config.yaml
num_attention_heads: 3
intermediate_size: 768
max_grad_norm: 0.5
schedule: "wsd"
Each number is 128 + 32 x the weight over its row's rms, rounded and kept within 0 to 255. Layers, rows and columns count from 0. Numbers have three digits each. The size before them is the row's rms in percent of the matrix's.

# layer 11 MLP down (transposed), 768x192, rms 0.32, rows 338-410, columns 0-95
098:126088160102063125093066132188097182105129104112130180145129106126112138107128103062099145191122096087138160165087123178139067118169141142124124122126138086120140121177187129154084090115098134090145147087134152074066113037117106086129078129172156116083153174141136131136125166178123172107
098:143150129099129120117139183195116079099146139082092128160127138124132140128106153114132081179137143186130155081083094149108134176131166082081149100110185085178154094114118162130101100116095121125120125154091168134101078116083132166158121132115074101080089097154102125155141176177164149131
093:151158183127131122150118063103236142108135115128165174115047141187126124162152177057126185138141127122114065155098141145131092102110139155068112099123064185195064101103144146135119167173144124140108165129143126124150142165153134094101162126188115144131154084162136123160143152069122119055
098:059163105151093142182136117147162122077142172121148132141105117134167083105105159146048059098168136087071194120151087116127132085150188113136129142084129189085133092127168144126160157164144114153102082144108113155122137132100155129157102102079088123139148172076141172089122135115153102133
109:168139139183139160140132082142173131161103066100119157132141098159105174139082061132152162120114131167173168205151158127095094110134071105159152123109117183104098091116108174088139117083145157117145143231180079092137124192170121141111184129088099067100162191135120128157133135146166122114
105:146095137134158118122159104121135166160130141148110160157142121180124091088199182107165086135152108096120158150108099129097115090144069113108105130092096048111092141109147079101077109161110165126102114155074041069110123151088125063114075120103136198148135111092091055150094153135176082130
116:140147151117163099172169100137067140159094068124154144170101160081087156149089096104108137126135124142151148089106125103140134129121096170148122137125142135083100099131172079193135137163099078111168165178115077111130122101144157126127180118100150099134116094112153063162123194114065128140
106:092155140110100104136128125114086049051105163143074161125136129088121079096135137167117117120147160086095075109105082100177139130142165077100143138149142159180070153084115194145167129183093101093109088090135181097152139117165117190122118119119098141200139129140098138123141198141173110157
092:122117153162152164113151111113183089129147172146109120083151134121126131057125095155097142082091124156134161156113173173139131097111155071183131224127049188054140114125142130074151133148126119151137166125160081139119192091141082109097118124132169119093143077141163109148107153163141135102
108:194086125138185170128164118158110150136155137079157167116177141092155114116137150134137179143123140111098091142128166117153106139137134116092147146142104096081084130153152172186108163143153126145125142087136107182094132107132147176084110113157174090165138115203088200104132149116150064102
094:067220066089139055148184192155159090090084121093114148200127088167134135104071132162141184147139139098143124180104146160106130159132104154174151090143152124106149163114155144153131148144154135108130114195174125098136150204152114166164169169091112124140059195129163108095169183130088133110
099:157126173120130119154089113122192096154122080127149087153108120083122119110144120149186150119133103151099179157162140074167146160154105100078196142191093161162127098091140127097133089125200177077136140128130122100123130159070129087105149169092131170171129128116135095123106176142089136123
094:183077100047169083080077103130108142153098147148137150136145095091139161123110133163049128133063096141112115103046149101132067180141140093136085145145153126052126135147100152123109108161102111072130103126138144146132088093105063129148088127121209114107129110085095101123054115143116151152
101:133156181136138082171104127121143167130149122144105157204112126113110084117147115152084117098154142116119122143162112145122192108101110088189167104089103107168035071186164120100107126131129076131125115139078076109126147177171144153142119108152190117109163132160120116097120085147191175152
091:112102118036165121148101144138121073110114180195156129153192109191137103110136060154144143078060079092068083099182124146159102116167145180099139155114101107114107097078100071139158101168085108085097160159138106101142129057118146136109143204060195123139114111112098140134138117055135102100
115:109080136112110086165158116069151213158117156158101137172142103166141147099130122141130121047118157129150174134099062106079167140127115155117141114160154145082154129126117141137163138154177157086104227136075149112172068178097174106106124164112163115159149133112141090146156151133162108162
091:082089140113036070082167132111159115117201114163118121101101128166092163149124161128106163136145107173137123093128101139156172136103137146146158119182155148112099140131118184194103181154125175174131109157162078112131128110202112084155140139153092170120144141097133164111134102132072116089
097:159142133142110064159121168162107059193133142146071163121149044146112135148215127114107143129116128105212082135147157153118077087126118110147144126141118067147112113105105066134144132118175080126044127186088164176109147119165127111121097125157107095120207096127104105139131161156159096121
108:124074108162119168160116131150157110130126168163086140105098095104163126115174236095080108128132099134146152167146122077115134174142145113122123114109163122156092185052110090099088183109154117151157138176126107092159145125092209101136113152138171143117195107120123128128089151118112108141
105:100091110146116146100146061121117131142079189117142080101129097142151188160129133109118122128073132150115085072134156132198105176145121134198097123133156188122137119063096172131152105155128167135092119129124133117085183118132152169086123159147156087145124090108147071086139161204177076103
106:094148110164113148088151171136129166143109151111126147106118162093161079132095179147112146135150044101124145074119094173183105108067124168152162108147095171149151106101179073163120104120131184156188168075133168121090107124107129146131103145114172141122169160106107130150134112043138050075
100:098131131148102164151181147150102110111152113132150152142136070101101160123163072145134112069159124125169137136135126155122122129106102103135171177150074119147112207123113104173131132104132123083105128106116165172102099080154098124123148149109149154134118099161188137099174126109134165086
101:092094125155114140172143071114126119111143156161097109028134121131120167108139130164070105125129131108069188096144130112139194116084086143170139168106131147179099068125064074099085151141172133154122192162098079140149154167143071130105170136130058083122152192135087119164083156190130096185
095:079115078070121135165070119116123113076164116155199087161193142141134157111103149167086110132069153142137172168131155097142154110092136155171159106102163114159124110144108089190134153136152198106116190154080145145150133181151078118160128159179083140144157146113156168114090094080095135161
096:154133093175137130166087146137123112126112181136157174127041128132120099146134114104088152158140115146148136161108175142070131097129164137131108113154114101161095134157150160177082055173080135122103123159172092088128143108106178142110161093148132059119116132124131116153147090111127152137
109:155118143166072095167089080095126082142171148136160072089137136125140111185170160132115158138117129131098127150120113115100173143169114174130139107101140193132121135195148182150117096118077105157136134120067165095150162158073134097101152034150098123078192098172208181106114077068117087158
094:142128077195072159119072088111122151164127130128103124169183068145117160150097103123175159149089151135034100107061157124183150112095136170131105100099147178123170162128092138147116089149125120158074146209081115088198106109104123168154091145147158135133133145071151121084153116129112195115
103:093162160113106139107156068120190129144109138116063160077147158117138117120161061065154131124158108107168124135079193130102122119138093141134120152091203052110128059155144095141168139143144090115117111071093118144106104090118136133093083126114132140138089139103093161079185134062158049105
097:111179152173158149080126194138137148138170099154164100139085083139159125161137057071200151105104133169139116122119121140118112104184073165119161163143088188124212086131177136100122089105180121135115124118122133131084106144155128073131081160130147121076087183199143138100097110097169124135
098:174131088198176076163091108183104182117106119084129157185101111143115116103105132159091140182144098064148204157174144109084116144153127127142169101122158074153128117148152126102162140113135152138169144143089154082122086117127129124120145135171131099080119180143144102172095132085106106094
102:159145126153132127121139085110132114116113150112149166109165123107111137097081118073151103164109168129139145122083099155108175142108149113087123141094100126092119166164181147095167116148100137086138145156128112187066140205146105171116137106177161097106134076115136112115133119109104100176
095:080112193118150129109196122117123114031071122072167158140141144148129219135148084163099155111111080114170149098133100110080116117088121087086145143188108138090116117127131110158095106097144183089126084101119110132109078076141089107121115126119056089096089033146119095070112148100130158139
091:174080126126039048120107135182123146091079127141122121066139137142104160064161123108108055123157099106163172041121076086093089117180130142159124168139134087153093175119136100111084142124135113168146087082133157121079124185195130125106080128194121167120149114083166127111135155098092153187
097:156139121172165137074124128097105135155134107102155091192115145127155147145165141087110129179153173241133138099150147150054136106186149125195140130136066170128101102127161153125104120120072117148131138186164051082123100150161050111112158108097133106164127145182113110096115097183109110158
101:090148154204159123113118063114175133106130097120096136157079106105138143155143187173105132067131128131091158103096128171139112158143104157136116119163075167122119131109138119160200153170099112146123188093135162145124155117148140114201062169157177120121107168119117169139054156163110076127
098:128092127108122150091119107085186142126126133092117117124148124171089160113167099076108107147202210093180160128071163137124138095107126133152104117099079070131154138255069114131068152103104141133077147140119113133086077108110109137137153153085157132141171153095140105133090158132092159117
099:153109132103128183136112090169150112073109089116131126136107111109114095163113093178125065167126129146154137099148136108136137127187178130129218149139163191114177088132160112179152100095150089155142135141214123147109141118138133168134099082105098075119138106078173072106165173178161094136
097:120168089112169168136088137146142157205165121108142088106146112085114103148158141118164166127153162117180193159071149102145177178184121143068092170112098135159165086087095137125122120115141076108131139126135181083107138106129103190151204125136158139133111147148150111102083147136138151127
096:142121165066093143095112122135118103139084123113173162116133099084093117175141086106134174186056106086111101147144121188064092109108169127128133079097139170115124105162143119163141137158106168142114179089110172144151100093131117057117123174162097142087149189181164148121159128140072106119
099:123145176153184125118132120119117095123094175178107145137077144153169146131235111091134111161106173129095128115091140088102144095094168156079101100087191104123144105216138139088067075124168118119161121102128090110152125194141124146131132139093094167198070141150132107172093132113127146168
109:144111112104077080151101137134099177133132185116183179130093151180135123143160116113147138131167189105117039119112117129123130109156109077195158148079157123184128077115104141116109075157156177101152121107113121132100193144108073174144115200096143150203108107111091134093080142220145088144
110:154121158132107127175137136179145116152133135082151159100087159097148149153146149086111092183143096189121154124085150148176158145074060126215145153074099103105146070149100153144147147112121129208122124158139112104151154114125064193135153158089147079187106154034108119167116162159145152127
112:124158127104152197135189169155140138145110142127072126115025121088149128085143165108116148129189081134099142127130090105156154178164128129120073082165130184160110140144133099072152117093112145149160115132121157101133159146131133136115138167107160127142148126100123093103146154093143109065
096:136157090153125152199074168120129067042080146146132129134104109106096096124162150111059163127163131094113132129178158107080150077160143067134117107111069157127143093109147086092097143174118174106149146132152100158143168072081132138123131128174179127087195141113143115167067127178091106120
103:064076135193110134127130135146090138086141126150091094141124124134100129095159084129075161091099135134133061138078125101162095136156147142141123168114121100085099104124117131100208167089113148155188106096068159113096132093187124117141152092122145126144093118103125082103080059118143047146
100:110214109110157123142065091147113091138161146166151097093067110114121113180092121129114131114086125136121107151178169137090176140128077133055153168038138166163103107111187122080137146128096148168141188162179097122121117134162150045190101104121138103127177109102158115136095165131134138107
094:128121106163111137104165131082060159144127168155084121138185176126168102140071123116129135142164102117127099052115086119108152141162109110168101149085132147147152134126132112126087120129152168093131174133140196134073141104114157086070164144122132107143071146140155115170179148179149156116
092:143186143130184120131092148174136140178083090122143154149160081142091083198136112220179195108106098110127117181106154118141119071116104121147127090122135040090159185206124096113185148157102115147144148185117150123129116134109173128106163122101104137147160101163148127130113137134068118183
086:165141160147090076073053093135130099125116149176131057170101128134147114137135126102077105141134138134143199160072124119181137066107090141174070194186157144111161060156117106085081113177089161154128144143184135170100146084073176178126113121108156147143099155151136187148129121124170112160
094:106135126118167185114152105110144130164075170136062082132121094049107121103105170074144108057115145100111179037162094116114142112127085159124116092132124148112160153150141111162081130083117133101112128166103073052115133124102104137078131148150103146147088102118059134130163152127116136145
106:154146137162107127114128098090135185138132116124156085156071129171090144116103119124095143206066142160062097074143167118161173108097127152161142133122177153136134125128145125191205088117137100213074098122135162086088110126134152160115122142129130064105128174133109180134179158082105125141
110:132095108089122171076079077138111102118108075184087135099176118108142188113178116142109101161047147098092188109086071153164153127140127150149136175137165097096135127126091129168131122125134139148149079167108078103103116115169111092096149109117103134155125138205148152087130108160136143162
106:093156135145096133104146085098147140112151088093131139139164080160123169160127177149178094172106111136133135140089110137128062104137101130144127119125107167150094165094125132092109156158133160136105100099161183071141126102147149156086173140200081176113082149149099147124175126160141134134
091:084106132081144148139165145150184100142153113093140135186099074135120116137085146183186132170170064153144133210102081130155143081128167142180128152093222198094148120091124083134120113080167128146073104064167103118152122187084121184145114097202119118148126162200072085167136142119145137058
109:120184143167158124120102176131137106105133124146201118166121143119127135136129138098179115126123071103155135139103182050139118147144146142130131133083127122099151158108092105147110125160165151115105111088134114146138144099106123088162118134090094161122120167140111155130116092143090019093
093:149155084106143134165108113143166167105119143094160116185166115164110152114143103134131094128171173189114172098123124115182079158165140120102146159124122126107109115153195154115120142154146142145106130173088135118102076169108137135149169103120146105072166151076104153131167176175160159174
104:129156149091131148161068123133108152092110164099137120166096081105198147115123095106157091119195170150128131095127103132177142115115144097151177137115114159137147138141110126097202093153107180114075133138147123146069195149205155167105126151122148059049074114181192106150138168117070137145
111:115105114084101133163158157086109226122123094172156115104128074150136134153157117139156104120123127099156177098148151104137122193156143082091128101119158062163144181153073121089144129159138143123070125159121095095177111164178119117078090192078133153097097102131126154198100120194080121190
097:146093110040102138125075166160149108135138138077064148138112105155162124184162178147111072091136110095126149119102129133148140173167186130142105113121124100136142171174137156111163186109089141085087106119191122137123145155049141161121134079102034125118156177123169107135150159126121089130
106:085098123106131038156132083125102111107172046144106175129095102142162114145102100148103153107096168112116090139136138132100135132124140189090140123057164142114171111169113137092125136186078144180151187100163179100124152076143112127128122121122131170131104163112122140089130142156095134128
096:133141097151111098128135085085086089125096086099109194153170130112104078089112109156147158113092122079114183080178054057127123116168108119101137170121160095083123128133116186117109162106174064117120117139142125143118104154116093161114141126112178136134174132109105134179156110150135216148
102:142131079178148084135097155100083147122139119129132109175087155148083108140126135105125100069141160106116143168111134134119144113108176109176161098152188124086143109061137122104121164095167137093144113177136121140119139087122117113129137156191139156142109168187114088130150157123141120081
100:059139076145095099108151156107113140137167112149146102098089142132124147052090136103112124060153112091198141145125115106146157069090182196118147140140098139123155151168139111176179083090173108119136109135100104154156102138103129118148105206122154149097140133205087138130135147122145145109
103:090131139118131153129106142107053096061097146115140132113142166141132088085100172133162124181085126180130162182112128145125124129138067120143128155159119088134145102103117129139095109157155111122163137161139134143132151080068147111105086131156119106150132145169107140101151102132093095118
108:165134111068092145180081116211090102080137099156107053203175143137153144162175158108109126191075112158154090165099118106147144175079106159125083145167119111123135119106116133124165128152110067157074143118134137140109132130180134143085139159104111080163115097138120100102090078074131163125
098:189185148145105173108192131132099097148085136138175175128077100181108117158132162067150112198151100101176132113068146124164129126136156123081149155120160158150178139133158106146145152091126141061142098115125121137134117068116195175135153145112116123119113130163136059113127146094131127149
097:161178119118123193187137164130145104151119076103149121135201123174109115132127091116137151173141127107165135117152084099020063105117139120131099144102144164174102112101177156082125169136109113109102100134108125077144094125113146115127112122154132118116113149111150191090092179105147128119
097:143111100097143174087126156166123156142127165081103123109147127125152172135161137062184098140124148107137102105156151105146193124146132131149113123137093122176155167087073092104157121062156081124129053190124103101121151194123098197151150142123119109153176160115118154131090186139162133150
095:128102067149101146117087105145130132113175134144150187139186118147135139138142140123108183178117138126132125152088082087162130141087063140161151074147181111223134172176138111094199109114108115133126119128127139105129042101146087122107119155079141084173142090115093160120114082130113096109
093:170141113167167213168037111135159164159095102116156083170135121083170152110085137133108188062131188159163144188061109100153074137129123149135083134182135119081158076174138111087125151141177110130170157117128120078138158107155129135096118100112152161124107112141130103100119149122100151126
099:156080127181121103117155147063079110187145125134122057089145093168159108172096173161148116168096096161140209150159142143131130191115143120161110143097099132099135182080164145111150100165089190148105135176091101144183139111170138154167143131089145082159104099056129140139139132126128113109
096:110118131145109133163146078134157107196100127143102141169212145106116069030122115111158155157115118108080079162086138065100068128111128127149108087157094139109180146094184144135179146170119130104132163100095103204170126097142089107131195196193154105129084106152089151108100148150118086154
104:155080123093126132078128178196097128145080176092103124154118162162100105113084150094165109155101106127099114150121142072163149090113098100173155128108175147181058154142060126204091120084157116153146109126175122107201135149153150138156151193168134157092110131101076111146075136102120146105
# layer 11 MLP up, 768x192, rms 0.298, rows 339-410, columns 0-95
099:084124056108128115128104138188099104049102086118105108141192107141151118139157199180162118137129127114084197098140115176158109094178121120146141089106077081203116125093207115094125124112080126147103139150134146159113175160102131103147174152129143170129147086151135104094128108151085174158
099:167121152130144099080071145123182152125123132102143135070064143095099097094123182144114158087124139167151112106179109095112024126144166102135114104176160156162136123120173137146113067129142060101148152184120123156142089166144085179150064138171138145134132126185146097162187142048123130127
104:181138124175124115147099143086126110177135141110094134154119113106096088133099130127139133170126147158107090108099171107181083196116103188073093196165142159186181129062125130183141073151136206068155146145150117146074196182155073096076132140130123155134123127149166088097105084183109098138
104:079161145147113163166147091046151081101130091078124168139139127116080149140161181166160115133099138134154188168114164152124126106152104096081110155108184108124118192128130083119099130137090163120117117137059112131113119119099177130166157191108144128209112099162105075113173078094166164155
101:076165125095139162092118116197095080097097073171142150159104074104102085098110084152132128160162124114124097097120139132120110122124110130069163129183072152115151119133115117112136107140096133182156110153076098112093082107051095173157148156111141090172110128109164166202139128207118109112
108:133140121140138157111088142169117135096091076096101176118169116111147098108157133075182121131137132095134177194088213112095192096050115154063102159169116100135110124118099096128153164098143115112195164164089169067083129141111131206100150186150149186129149135092084197160130136127122106130
103:156184091114141080099198111090123105101128112145038158180048113125132136140094144115093149126208142167139128166153166151122115158116111118172137199191126096118097133074156109081094176126115144111120121156131133149149117136144184086140163144139131151163142132114084125137104107147192136128
089:139079191137134157129117157093121114122121043130115199106108155172122177126136130115128137142198181125108084137165086089099152117130063096122130071160118098170154065091153089160176143151115142162108151142117184077197155147123146147107180074113127126158157073062130135144163093138169167138
104:111127133104159156153143112123128153089099133155166157136097142075158135140096120101138184107127119183155131144107150172156167126121140140162135122160153150083083116071113137140057152167146106092128147193137092098103138108124129075080105136132192121134126163140154132107108096138097168133
095:156040170111122112174064112148085196124052097104108072061115082132126156179119120102168205142077163160076095164134151180115177117120121143031105131104152153096117090194080123116139142111146144096132113133103118159119155116130144112117106137152108138095118137117125094182130151111098109150
096:100106156136084115054175158168148155127099136163087153126177136085145087071129162121174113102132183146136121107087113109159120129118086123084133194143152157083162104171164116157194130180158113153143097146074147111130103179107173117134158160124106159121195071122130162182123137210120138161
098:096144149144133077148135165133087169078166077147086121135162140124148078164081141128113143179096105166124163113102104158121152142118123125109169091125109101197121095104117062125088094098119127145059168120115101097173145142122169113164130112105081119142144169085170160073132087106135086122
101:090122142167141146125103155125200138090135151076148086093117123129128078093157119117105128130082146122086130163140113109120113131154111121153143097108127162124175122160174098132113130103132131086105140125072080159139180152089134103121157147141147106112115063108093150122186152149156117149
099:194133127160105148166072125107128163075106141112141143096107076105132080117106096121068061151157168110094142103182140126197132146068124164167120093086149124138097132127159061167165099134148106115122127081190208131170135107128142123098127149131102105113110064073081106095118113150093080084
106:124087135100124097063203100185147201119164111158142172124081112105185121158149151090102172089071133127090129131064109159098120129111131087093123132128092150169106116162107106144109151130130162189146165131150137181151145082090154069129115128152141108149143189123122160128108109162094190095
088:130163143066169114152103092126084155138136085139117112091148131088108140096161147137100110153138120146063083123125125113134051093106152118124109146132124154143081076067110080127081152126129095152130177085117122156100176136122199190108145065055137136027148178090074080130099126164133133166
105:114117116162177115152129099091137141132159097090151160133139064122137148119093137071161134139117132078116127133155115136111170147150074130133102107109033095154146112117108126130173165177136102125083166211117074134072121158093121116089115157187056085101113204151140086139099183129148060124
096:124067098185175152166181112138138132144145083115135099127154104162134109114180140164105100053135162140075148160115176137139105122135129107097108136131087117135123136018137077127183132143157133112096098109135191100188087108096121111125099141111113059154079070153102167167111098135155171092
106:161067113110150099162161054060114115169172120195127097200048120094099153131090100129103124154117240146140136179102099135148179173132101183085073110142135120124134139118157099148210119137128125109147119126206144110153156117088104161142116139150135132142178132136112185176169115129199120131
107:179091087140175097221161102150117110095163112230195134136129103120118133130092091164105120097165182110125110143140165170134106188166122188127143066154148160128119133108140103082177116135141111108197110180102117120151136111105162108186143144123122134082116079111135075096124132133137115132
094:111142138121101075108160075131094164154116178184079105149105102121147049130090103099160147175135111070110172068134143195135116140154171147083154103152127124126137116126168149113131084189136145163135113079075163120190178174113145173111095147101175091046095102136071139134100087123157126177
097:118197114113218042146131122110158135126122170068107095154148168136147158110108088165129194123104148081116105111100136110136153082145112106117132131139111190117175177135090111113240158133120101144134126166075169089118168136139159129109168142110143104111167052097125134093100134097145140144
091:129137138114129072131137164081164135098139101115056139143105082143158148177101128150121130144117095151110126142119093114081136127153108138106071137194146177116145126117111104034119139144138082135125120172171085078123084116151183164178049133150170074177166107047134174125192122145110157134
094:086139126105072135113082154154124098095160161116124103089089116112135129093159133184086113105133158135126091168118094123139159170156120200131114159143165135140143139164110160139116148080104141110196081150103165095156090105099094194158160120081057166187123164135116068140137155105165068145
102:107108093183129105151156151084113134121079147139087105138155097189152132166154087106101163109093167122108112162097146124111106142186094128115156111153125104146166124117088170176138104145129097130197134123157124155126156135089100159111090199098113134136167213105086105094171076184146208160
105:120104143130088113194149101078117142127127099160105142112139105125124169106140142076192138124118141142098154115156072149140151142105158124132106116159129100152164138101172128101187116165088147104121140111127166115107188119125132148128051081158120112115091087106064103172130125130107150138
103:121100115143136173102043142116160128166141068100156181115154085147143122135088159136083146184120118139133187109152146131168136123171122134115123107203045167155152139106136075087160127137166062128128164141062145156170168109094096084170115065085121114152140117146075123159054131126204133143
095:109132161154094065145109101123085141106106158145115147152172137138177130138179053123111144149186102135099092147195153124078111174129165100103123131140117041115114154107072101117198161115159155129189082165112151161149162120199139132111132094081104188117094111085087114134077075113123073167
090:128125181156121122085133133074179176069115112112097114105206110112168169157113121076095113117095183135139082113138164139180132107080177112167181140131055155089139071126123136141117125139126091123121110136116008135117096102126120153071144096101105119120150072070085159140139141107186132135
100:137104127101177107079161108122170122135114066148083164112096107175160149184133178096129156134092142135083127147113092164132189088100107135140082141133106088130087170135147108130129133112171067148199081142216122130143087144111122082143125110084128116135150128121072185107147155138117101098
102:099179145145121127180108091139087134116187136119162163123185108135176107135099126121097115132074094149109137130130091082151181116127202164094123092117142128085098094099164144066098157175115140142180085142166191078116105111101150150139120168122074173154126124154154086033139155129139172166
094:137144181116126130121087128062195170120138082081110131148124115114094123136096106122134157087132200132111168163175131173213140082121110131224133082130118123145125109100185114153127070132114141148078139127180117128101178090105063105069174078109141133138131104172150143152116166182101100087
097:138095164113112136165145115152092137128138114145077138095177103172133129138113150195127114128132086128123094064115163109190167135177147125034124104113184087164172198160132151157118106157120179128176124130067142157148116214084128140140176183149135182156111124110166010136126143079129098176
095:058126136153153130098167147111158144100137071118137121113129141112117098121138124111108109120119111110115157093156104099120094099102152164148136074123169163116102133137159112131177164149136156056193114147122200124058114138159136105072099107183105191210105104152121112119122144166110158107
101:177066084136155099156146088114227141057115108092109121153161134120114169125131067118080108103190110133180068138155116143072113204123099096139116127209148131093126108139152146120148151057112135136099082170158100138150168118158129069161137139136079096168148096166153100161146156126144105162
102:094088137178150107077094139233068150094131148117169142022137097161113159114169107126145088116119095092108120128207156102108095106128095142095152182164106124162127151136114124106125127197117179141086098135080155139141092082109156121102187167131205116141180132118106158118128123069197163146
097:129115110073144160163137076116121122117140126121152145126179138115135180157160061144177141099136091123170232113159131123107105111120143126131148127158127112094134080122158144171105114189159130167113134146055107120177141089106228104112088075166117122106162155092092146138171141121186202108
100:166146099170059091128132166137145154120088133122099104133146090148137139118134167158105106176188113161125126102125193109123107169162112081146095151115090129148119208076086155083118124177107107153111085107206100107131101176122166123104174161120146086157120120106106123098142154131104166131
094:094115094074161162139125170148123133127127130078145108144194092163105067078110104132136114202127154101099127104104136115121126151137095110163183107098100179067101111106135142104074154096098134109161180196140152163099130107109126101130152134150079116123112129139146131138161080137147170112
106:111142056164145115149166085102195123109124112139166120109195076171095126096143098153102147139048077134093167125119121108175133120122135153084131135164126112131191106156149148153126120134120116110186146112083101103215134083167091129100186101127154091080140151088125045131175119113150128099
113:173116107194127157101160105088206087124107151125150114197142149177104094100097145156088115108089150097102186114190082180098169159133134162093087098126135099127155094124164141094097094112078113074238138168130178130134134097100068068117139160131110131159107126177128104132159147113087108125
108:129169137143103155093104138089110133113168106134128076133129081112163157112095175107114093127070166152078144106148163110182099105126178150125091153116102133217072145154144145151120122192090055154155115100153071125134199133055148143059108074087107094113109176121154174119127138088110167116
097:183105134108137121149175093113135124144069055155175140104116123147111112123132105134153062146190116103131081105097107080219085146139128106133099118177093100115085186099169127132130142125130135102173081049114207151106166090143070145142141121137067150099118164142143111116128141104158103141
102:178147097172153138175130120160146090063141156149128168148115135138202151111169182103091089085117089129118142104186111102085099118106093148129157100207190119142154107145171146114101137191105072153138106147153144108125104126104176117121202135126110164106147133150155118129113131130149201122
101:159101147104144150125120146127091123195173160141147195132107101159152103119123120182153145129153101164139180171062094129126128086180135108098114181155132162139118162201099133098071186154168193077106181164100116097129161085087180153156158095122118146128110102169161093085107105122069152120
101:164122156138169159187143139152102110105142122120119120093139088101132109095161113172152158140118136145132135111181203141205100103083092149167160102155140057139126137150194148160067083078150125166167099085118150106138141142071120159135115119146105102125141141135124192085099067093161074114
092:118071127147098127101160124132052087079145156107114143107174137169166093123123126163192113136136215139133128110121157113151106116142127097082094169119132142079130085106131133159158167107197102112091129126139097080185135142114103154163162141114208083169160118087094114124113135117163117050
090:145141106108181118122177178118105104081185160106170126162153132160109097138081167102134083128141104114124051139135137137094131116183136143112124141079130079122131108115108155173169155128111092067123122131209120110173122092140136116122128171091135143121082111165112041173130140171204150124
096:102091140089180118164152135133117184080137124169151108181095078130137149146127152114109203112128147188129087070195145140162117117142123092077087153061170147170102145134144114114128088128156131118124138194143169078111117172172092136132098141158138141145118134155084159106148129131157120085
112:147139149131140087160140137113113081096061093138087126178158116155133087145142086153120101111173095133197144127067093107116101123126125071136140157193099138109101100134122136132151111171205154119171095110125118111175160120134088135175148179080119115142107141093118134136128072086160132139
104:070124149110125172181158132066111121075124145166200137146118169097164129179067113132093103092090093041139112092145146151125133120132111135136159095075074132103116129119179167180136170175159125130119145112139167089113150129117087182149151115176073090105087157141177140139124132081080144154
104:151158105112144151161113106163102131147125082112103176114128156093188128171111116126036122108154074141174127194115111140123148118079151147162102137164136096131102117142146181127139125117123090149095151157110209081106120099072104050097160167137062081162191188162137143110081095180171153115
093:081098134069140182105126094105170155153103182132138148160130085095139139125130156140117158104151119145090134109111123182196130126106122119097144160116078137144141062116105035114188137150120096187101103143103156069129130150181161087103146137080108137128125122094105145146076151106116159156
107:138128146120126182138089158134184159119164138073074082152094131148101084113109130081134132112116168136166160069129138119130113134126146083123107112133097099144143150119095145201088111141110136178168149112121099152125107107082158101117170195146132110064129133153090108123070148123144142149
095:118160185151103083164200097157111079112118174180117110104182135132206107182113120126098077140094131118107167087167105164120170101171085118093123168094128163159109058131105160162095097166072119072145120062136117097154073148136133185164152156151156150143133146118099150128140152149147142116
099:126078121095122140111126151151128101110117113120147133095158119117145125130153166171106137162103114081123094133145149054093149193169115128107142189131156072147123157132100051121054153122134149124144115138221120135128107158102139160127123108125149164133120198161118129150123146053097123105
120:116110070101078075092163131120096168164053125166159158142096105090136194103158137152118141096104072162074173111163100158151156153141084108107170047203133088114155174112123122092107055144156128147155115137098083097182097148170118093082140140137154116106108148063154126157164135132112117185
100:106151117113165107183172076151138113153174085117160108115112096158097125094127166117078159050102126127116154152120117119079145157116124138075073150093070109097176118043156081171117133174089168096137133144106152165119124133186149128197083130131103169108103145096131155122127147094095093150
103:123139123106124132170154126157100096125152134157161174130112084097100135123162071081129172177140115146136166135119161152107115119128166098137119116138034075132182134161116110105159155150143121183060149102139111061150141111163126155137129165168112134101145165102161199159067141116090167115
102:113098136091163102111124110127142131090134170123208077141157125129099105203114143099102098161107145153140053151124207082150067151095067127145134086197112121131108150090134123128136142123112133070111144170106168112107139087128093087109125060115107174139109133124156162143117184082088082111
103:143087166091125123144175097108075133128072090162124159160125143092128140140106125169188158114121141150101122040179128098150149114162138157133063176098116093113168183123104134127172109166101126095129138098121140094052184176103148146191144098170109093097080116135126157135089104077101154129
097:167105090153147150199145137172163143147164138131097166142155081142113128182083101129090152163128113141104027106116112083108105132179127115185116107154065152149136092170171134119101122129117137135135130123199144121026121166160103117175135083111108129200073115105090122185080072117159132122
102:121128112128100157115145123127146105126073168117161111166083105119072132178126124150161126075050158166149099150079126132109097100097099101167138124051132112118116151073163144144132197106161126120173116068117144147093145164116120139120162104106139141100088108121092138082127126131112184120
102:119086137153138076146120145123129177066081109156157142154102137183079122138135129078144207128121195132155166148131084130154090114155177154138125104118143135087087100111139155203086125142105138133212107147149113082133089108082111159139136101088125132161108187143155136090111093179158148156
099:101153165095144135091104113176164114129133133159095094159104134139078138142095197111163140148155105182145137144126108220123077183136184149134103120124163054194084159140123149215172136171075114131172116043160117129115131181182169126111129108079161102129125138176112165143150153110100112081
098:131110188134142092171142112173110103114153118143176120080111152139119139154122110145107154134083160121089140121096066134069187140125144180089117136160095116135153135089135099113130119107153083056142150116168149064087167158085116110158172123164150142141138143142200139127109168170160099131
100:101159094097142082152160124106129129086206174144074111167111174160116167145093180140112146131167140117119129171103154136082063157116143140125132152124111152169078089164091071144053151134139079110064135177138166115142099094080148105170119071130120095146214132133125118124107149142137101118
099:101151105079110173116206159169112170109141111123180121131162166140129037134170090043122082133120188193143102138099127135136117127138127132067101120090147154119155142113144174141163156159139123174075181142160144114169141128134169117090037143086109096132095155146067091138130074126148119157
095:093128120111130133075166108131182143135184130088174083113086079130056162062063129106130152105190092100147171144163089123139092111166085102075142168086150114113088109094177099137105091148125160162095124106122133198136126119113136134149113120093130109107122112132162139171150105145132159126
098:124111113140094156169149142152091130122090175125109116153092098054112154121154145118141090132187053134177076128110138115094140153103183077107131141131096113130133164075171097106116143171053127082171140158125099163110129124077139108194126158150078110132140198116182137173157134100148103144
098:160096143064154050114139164128143138123101109116132080156146163168132092151162125163088156120175121127135166067167129122148127153142054195119082059113111095167152089170124120142135170121190178091132095138080159122160136123172128139131116169103108111152099166086146144122140091146088166109
096:113053137128139100077184170148124163125146121078130151091111124182115101122113184113113076090145166098045158139100181165135137136096080071135112097119103095158138101100171142124116142149170135118134073083103139144151177095202086125145133196125157126080154118165179128137128110138162161160